config.yaml
qk_norm: true
init: "normal"
init_std_o: 0.0109
beta1: 0.9
Each number is 128 + 32 x the weight over its row's rms, rounded and kept within 0 to 255. Layers, rows and columns count from 0. Numbers have three digits each. The size before them is the row's rms in percent of the matrix's.

# down: layer 4 MLP down (transposed), 256x96, rms 0.225, rows 175-230, columns 32-63
# gate: layer 4 MLP gate, 256x96, rms 0.226, rows 176-231, columns 32-63
# up: layer 4 MLP up, 256x96, rms 0.239, rows 176-231, columns 32-63
down175 093:129125058126185071197088083123119121110139146136098099094135123116067131157110103134145146111153
gate176 099:148131158159045142163085127143164113093167160057150133179113140155108111140085157119150118112143
up176 096:125094082084146102094106137110118078111127133111137137152139142116097069120139116131148148122143
down176 098:078041153110079140107136089129140113130120139115158142133089114157184149145115119153115151150141
gate177 095:190090106178079173114120060132108118119149083102137110076132101103175153113150171119100121104195
up177 095:095155143114124128129148162141108138160148180139116139157111131110117062138121160106170147097112
down177 089:101150172127022076127127131109111166090096176114142171165141161115061094125083118164150081104125
gate178 099:095132143187140095131171152126108091152128124088091173115187117102172099130115144108084095090162
up178 094:160145098120172131133135143102138172049183139127116117154147163134145139106157085083119085082114
down178 102:168225078106136171064104114135096125120154098128134128071126155151116146108149133206128171173099
gate179 100:138132086140105139184170150107190135110154177154092133119186118069178113123139148119128124168123
up179 095:185121161210139096178093112127093116124065155118143176137144141109141152135077135152153138180121
down179 099:162127135156157141181154147173132137137143133115137137159124108113122095092107112204107112147121
gate180 100:125182118165127176143130144143090073127142115131129183094175151108177109127127131106085137125187
up180 096:130113082112095143154063113073089137141123179126174111100093159149142147166174072174132133147095
down180 101:087078148139131127120107111080125131118104107139136203156138084111123113113174025108081133084135
gate181 100:133122126125087118104069140123180080120170113056102151083117086108057106093161170087145100116142
up181 108:152150149160167104138154155102130173092070163165147129184165161154186132186086076143103148113109
down181 105:135101098060166113089069113095095123138131152158129119165131122126116099146085152136180123101100
gate182 098:135129082134139112171159120102086086135127098110135116121170090074076114077123148151120175120129
up182 094:141125156113133128104116139120128085078136107104113117124133123090126140159165153101156142176122
down182 094:148140117152175158091131156076106120112177132151168152148120101182127139157161108126077154155167
gate183 104:203126151174182138106185161111133144135185142136145100118207148122115054133063085116061112110155
up183 102:053133076109093131151053110165139111110086150127127154150127141086122187122138220165170147121165
down183 109:141000141070168142104137152096141123130146127123147129103119123142142093140090120199089131113121
gate184 099:097159050139089138143127123099172082124154146065126129124136124101127103097142071132094110126113
up184 107:118103153135109116187112185148139120131120129122165094142111160116151075125129143191088192168180
down184 104:146093148135148118133157098122125089120126147167072155175114188127180138166156120091165117094124
gate185 099:143116165159141111185173205187112099121229121128080134128131112141173049137125087104056113135103
up185 092:159125109098110136118094111097160132126102120153193116130125064093064177115081158179153164130138
down185 097:116045128108157115111125136119145112143152116118117187133160146164148104118136127214096122152119
gate186 115:179130120094086133130134125134119103122146139073125110127146198106116113115157121140109100092111
up186 140:129117156136099128108124092153116179086045110054103165139139138099131180113139158138136129121135
down186 115:131151136099148112153123139100121087096084152176113132133137154120080125114102102116130169126178
gate187 093:160115097143071227123092121106110071114143145076097109130150103141109121132153132097129074120089
up187 101:072073154077127065094198099122114122161119099102150166152149169132126118115114125153121147121121
down187 098:136151170082135144113080144190124199140133136074049034104185109143094092087156175084105080123097
gate188 080:102168183192198149119128105133115120217134109121187103139122113129142123107102120113104163119126
up188 081:124155172128102112134071157099141148109076162128138118166148188104075132117134091128077159109141
down188 096:166233116146120128145142141168116121106109122108125097141157136131128099152123132075141101132131
gate189 094:130105094054099127112180104135128117203162104115133081089103174127106124075156150112118127140145
up189 087:099142134132114129125098123164093082209150127116089186158152173168121132078112167093214130129129
down189 090:141090094096124145112125137129095068164134054171059097069148087105154127068139164184161079125109
gate190 104:147076129116129099143173134094123121136157150115116143125148228095179088119127040055051100160151
up190 095:109201127126089093127122071120140170109110106176113102125062127182126121105095161137113190131159
down190 098:127072080102172149134111152095160047097102139108158145178128160096047123192120127150124125111157
gate191 097:114179151103125150137161092132201086105166084133115107130212138107140137104076086113080148159150
up191 089:091043101067115115143117119152117105146135103138119120099131145080142147101127139207159125107100
down191 089:135158140099111109113079169120148065185076127099115133150173177142108123129125122135156158119134
gate192 101:144124110174069169123119081129139102117131125168180128155112167116133124181099059156097128138093
up192 097:082145115166124146060129070147175083097112129144199126177103177128148119170152129158079095107091
down192 102:085095131155099100088138138164160140198177120120156125153107126123083190084098121168121180189119
gate193 093:099108158120122195141148095088179095145110120140146061207199127155093136089130119172105105109118
up193 090:132148113117138104077171125114180068163115135158068173166069058147123158136139116198113108163099
down193 095:081158136143097135112105173118097158175114045060140123086125104073150102057089081082123134113143
gate194 095:153124095097077155148111104117100095120142145069116151175075164118102121106124167127106105117129
up194 093:110137137095145139195164172127079144149161129144147067142155187088117164060116153123085097125125
down194 085:177162128121133119115103135131106175124148112163106157141202113145163146140087153124098119133123
gate195 102:127107123074156128167141055093146108101177165115118142092180169118114127115109097132106059147091
up195 111:147139166156125131085060127092060164182138114170159128141132115174074113114094163074154211117138
down195 104:129089117107151106081076130097179068094155079121117113153116108172143176177153174138148132075140
gate196 109:114080119115079184165102131130116127119155129119130104213180158107088114135110159145121117106146
up196 109:161120177111126102165140126146169140072125180142162058150190157058096144083117131154135143089220
down196 110:142150076175124074109135097173130080112106126107156203121095148172178117185154095093154137140101
gate197 091:224133126133116070123143128088107126108221131102071150092110105088106091118155176097091097106142
up197 099:070139069057161167175115113091113100103177087115172132123169160159102133145111160155159151187118
down197 096:119008143071114121126147103097141138161117163116120126137112101152161104131136074130086154057141
gate198 090:107123127098155162105132082094140100104176066103121119125139169136126212161103145122168149113134
up198 078:107089205133129157079154129100111145155155160092138159145183195158109143128179140151157131120139
down198 086:153066131122186137129166186105154177145113139149147124123116064104128088057117140105081125130106
gate199 098:158116160102120103086079109105087141105122110161108152130143096126079161161153132187103131115243
up199 091:109133061140131139154144118154116116135157161094171082171107183140144090102161120096102134126099
down199 091:094116131112115107104163109069151186137117118144127154143095079145123204146121150205180104149203
gate200 102:128147148127108131137102179095159132145149142085132146206170164028158125131114181168124113086143
up200 096:145104176105123146161137095189111182092183134130106104142131098164093072123144086102124131142173
down200 095:142099102113160170158138093129108143170171067201161174051128105117095199095201129119120121141088
gate201 099:120155073132089076168124121159181121135101131075150134158098169130115063138130090131120139125163
up201 107:108100203155106178121086087134130107158115129126112114205128116127158135092189115168099199210153
down201 106:051122088110097067154138113173144121115186071097140154138124142140151158159156117134213161122161
gate202 096:109127174127129121145157099127129021111126127117076093187129110093117072094085167095103102081171
up202 084:085117157102153123143130107138150045121131141127120088175127112102127052131107198113148104087122
down202 094:205201121147163163138133165175146172114121105122166053142142132128098110106106129090118126104101
gate203 098:123179093117157108123139140118151151123146113161131185071127111098190141123128174085133095098129
up203 093:113087115162124100092155127098179127148119142133150118149094219148107104161077115151115165128089
down203 099:188074074090121129120185092115104168128125132127127171101121092112148088105112146160157137175109
gate204 107:121139075145072122097128146125098074136151092079114183098160142078100135184105095086149073111131
up204 104:101133122115048230086139123106092091114136145118104113165151129105084128128188121126143132148128
down204 107:179139141173118145144136135176140150112110129226135099144134116136135135119127052183170135097148
gate205 120:124117168128105146117114092099163131095122155144106091110126088055134145102096140110058123103088
up205 136:141131172159159115136083128119088086159136126098164123112139121184120122182181074117140135132129
down205 115:143121071104187122097098113135135121142143144130104112134108176192150114160131135132155082170187
gate206 078:084080141158156188161141142117090133175158121173091104174116141145102082139090103117113134145107
up206 074:167148073123105059109160059083119111130127101156157115070115118146166225141115163110149112132115
down206 088:106005128090145144107115137140126111128146131130108143153122133163150112125173122230153149143132
gate207 101:137132159104146142088134099105139136087150112138112103120113144195137172151132190104154133127104
up207 097:121108150089157125087175153095146147123104156139115129162114156158088090172124116137120146094121
down207 099:149138080094103181075097086132152113105153075151175147066103087140154126147119136117145149149128
gate208 093:137139103113057140099109118104118076117096085123122151184126151044078068158129141061081143096085
up208 088:100132159181186123116149130144162131143174141138153117148105108230151127096121123176140104172152
down208 089:159178133148131141101139137121131078131110131080093123117132077100080112118114131147148147157138
gate209 102:162222142118120170159153114128079140096164057109157110129168088164120116075123156103136095124121
up209 108:120119147183138106138058122128149104171110156152126172098126107088120122151150068115105134104145
down209 107:137146153183100126086149185123145158137154155162116171113112165108163148157099130117139155124108
gate210 106:120138122080134132117156063115147096195172128067113126140171112096123124092121086161167122139140
up210 112:127077119055120144106157106112113140197185149084118076159165023058115147152117129148164119124134
down210 109:154092129155115150183155131132136124181086129121143087176091104182138075129156124122145119132137
gate211 104:111181091149082149113164139110193119097138110150115116088157142082124125180135147130110128141117
up211 110:084072145142156133149105127138153155136133206185103133171120121112120114104140157148169114075098
down211 102:136157083134182110103175175126093129105112157151068117148125140176132063113156145160114099130137
gate212 099:167171133044117157121134115128150106101149114110145135132131091092136055066133157129134133143138
up212 102:123130141196128085133173152122145133128162147132103128109107140130141136173129052104144116082117
down212 100:109121146117136171121062091132136099181107170167151081111134135159102134168060133116168063160132
gate213 088:146158170086098105150133167120182120099116127143098168113111189156162109161155124159112142093136
up213 081:083156093131173190141166132125164156071137085085139133073126156068138186108077133140214148191082
down213 087:134121113146125105102147140086149094126152117076093146138120109115198187096140149163139105122137
gate214 094:145160143185108072148164096070160145157144096130069117131090129155137116110171179117094133147151
up214 088:093108130133101143161067168132092099088141117124223116184117100086163102161074094131155185144125
down214 089:125123178139126122120115122086151101154127149051067141110105117176143155177112175152107147115119
gate215 101:088111134088084118146200129126105128145187214113158122114143118150149080153112099176140063075131
up215 096:119132111150134149092152061104137113098093065177082112175104172104157178055116168135110142158155
down215 103:100088125054129126145120134107167117153120148081169126082152090143104138137143120197128139107139
gate216 100:120145104106140133113181117061146084096143152134092162106132124075171112177116184111078116125116
up216 096:142128152133127092101094102192113129104107125063198104107072187145107117134152099142167134107107
down216 101:098098071082126094181132122158121127132141126121124131109180111125168171103146124156112160133144
gate217 096:149137108159131143153045100140155097125165051128118115065117100063131110146129167167150115104146
up217 085:137104109100067124162104155109114094088118188099189088177074148193079092118140112084150120138143
down217 090:119083159144164143106150107124082090126166096155132165081113107084165117082111116112159203180135
gate218 103:145143135150118121183162043111118127078147074133121123114144142138087087115063127159145140158121
up218 105:110096118134110094122178033149164119090129105135147099126171145157084141123088125155198137139136
down218 105:095100135107098147104142163164148131164200147112187158122133115154153125111144116062180167089107
gate219 098:135179082070159161169103145152138118129131098121165121120107107096155088071148142089117124101140
up219 095:130096119135168131214125160132108084139090054053171113101069118125142113091163120145170112097150
down219 094:161103113168137129082161116137099136171140108144068076111174117120126092140090137101140114078078
gate220 096:149164125104102079116139095063121100118149122152150098095134170091150120090124160138125153150141
up220 093:106124111133119155102152119128142156097110166083114116189135154086064108150086129132178128145136
down220 096:090110164137136090127108168135125193135157141131097157114127130243060189170171133088101129109104
gate221 101:195079137166080105179146132105139138161157152136120117148132109121148102143140114153035125216204
up221 089:119157085159148167135078108178093142108111109142122110113057083111111184106123161120148081115090
down221 097:136079137134104146133142060102174088149133137118146125157112112141153068104149110136159154089212
gate222 104:170118130075091159102078139135193169099115132118126113067152120130103130149141160157129118167130
up222 106:070135071141109084065187143136148103126141196117107146048107146121114133122163129035138129083166
down222 107:159113108119111132176165190148129170130137109103158130169100121185158086129157143113093178169147
gate223 106:191159083095075118098075115114140141168158093089094140061175094111090109110112114105126069125099
up223 111:075119153176095200145104183112114168210165095155123116149137119162107152119133162125123107083143
down223 106:107098106075090072097152109125091102078124119095095166092166135063107114056164143107136101132113
gate224 087:166129116137121039183119132104120166143203167113057172106083138151107081113140170085129045075193
up224 080:192110098106201072093142091136176129148131137141138144096158107109122101054086148110136087107103
down224 086:095156174152060087157129165144116210129137107119155108118100149092120109123130153086126121129199
gate225 096:157152110132129124141192161097114121125127173117146140161148125154140089139117097208138075134125
up225 091:137114154163108148116154150053118069156124140100161121201141151142168104148111084174132136133185
down225 090:124109123156064114138118102124070120136069125129165148132145220134111114142157094130082170122130
gate226 101:115116153151120148131122173080114104089109162116121125159184094084113140088099123153099088087137
up226 096:099139095092118110159148158182135182111151114147102140135135175103122081124185165096172112156150
down226 107:085026142099109140122111120101101121100099149118110120097144118124147126140114097204122177101132
gate227 098:141175148137161125178127150128144073176136105100113086116168124099081124126107130152092100137103
up227 096:136146145148155137181109181131114116183097106103119068160127071126107152139113130191114131163096
down227 099:101113120170132126152079181113085143097099143150149117139152143078171160122124114120136210078131
gate228 100:141116108119092076120158114108135130165120055115069125123083143066121145075135126087117104130130
up228 101:140158166139105149174061143121143146111150252106140138128136133180150113148159098121123147121117
down228 096:148131113148090129141157097101145127082135091135168134125104081167145107173127098138128106189086
gate229 098:124108178164097164156165186090105139113114095113164092115169157091102075173149120192107156141148
up229 092:116099181152150188158193156122100141125122086174114104116181087160177102112109154157166162185072
down229 096:081124148148106100095052106127098114109104129128144101177132170108107110124115084106133156057156
gate230 092:091119142188084190134064114094128089126132140107186085198090141128117135093170144127051169169164
up230 085:095191134104126190091141114120160110106158144181186138156091147136140152114118160111078139127111
down230 098:136201170152146156160147142129127134111154134112115081113137157128093143157135133092123080134087
gate231 105:144150122118110150114062083116150137118148086101151097106103109064151174084121178080122102113127
up231 105:102160113114088130101072074081129082151140094144183127111116158087194148096160127113099120074094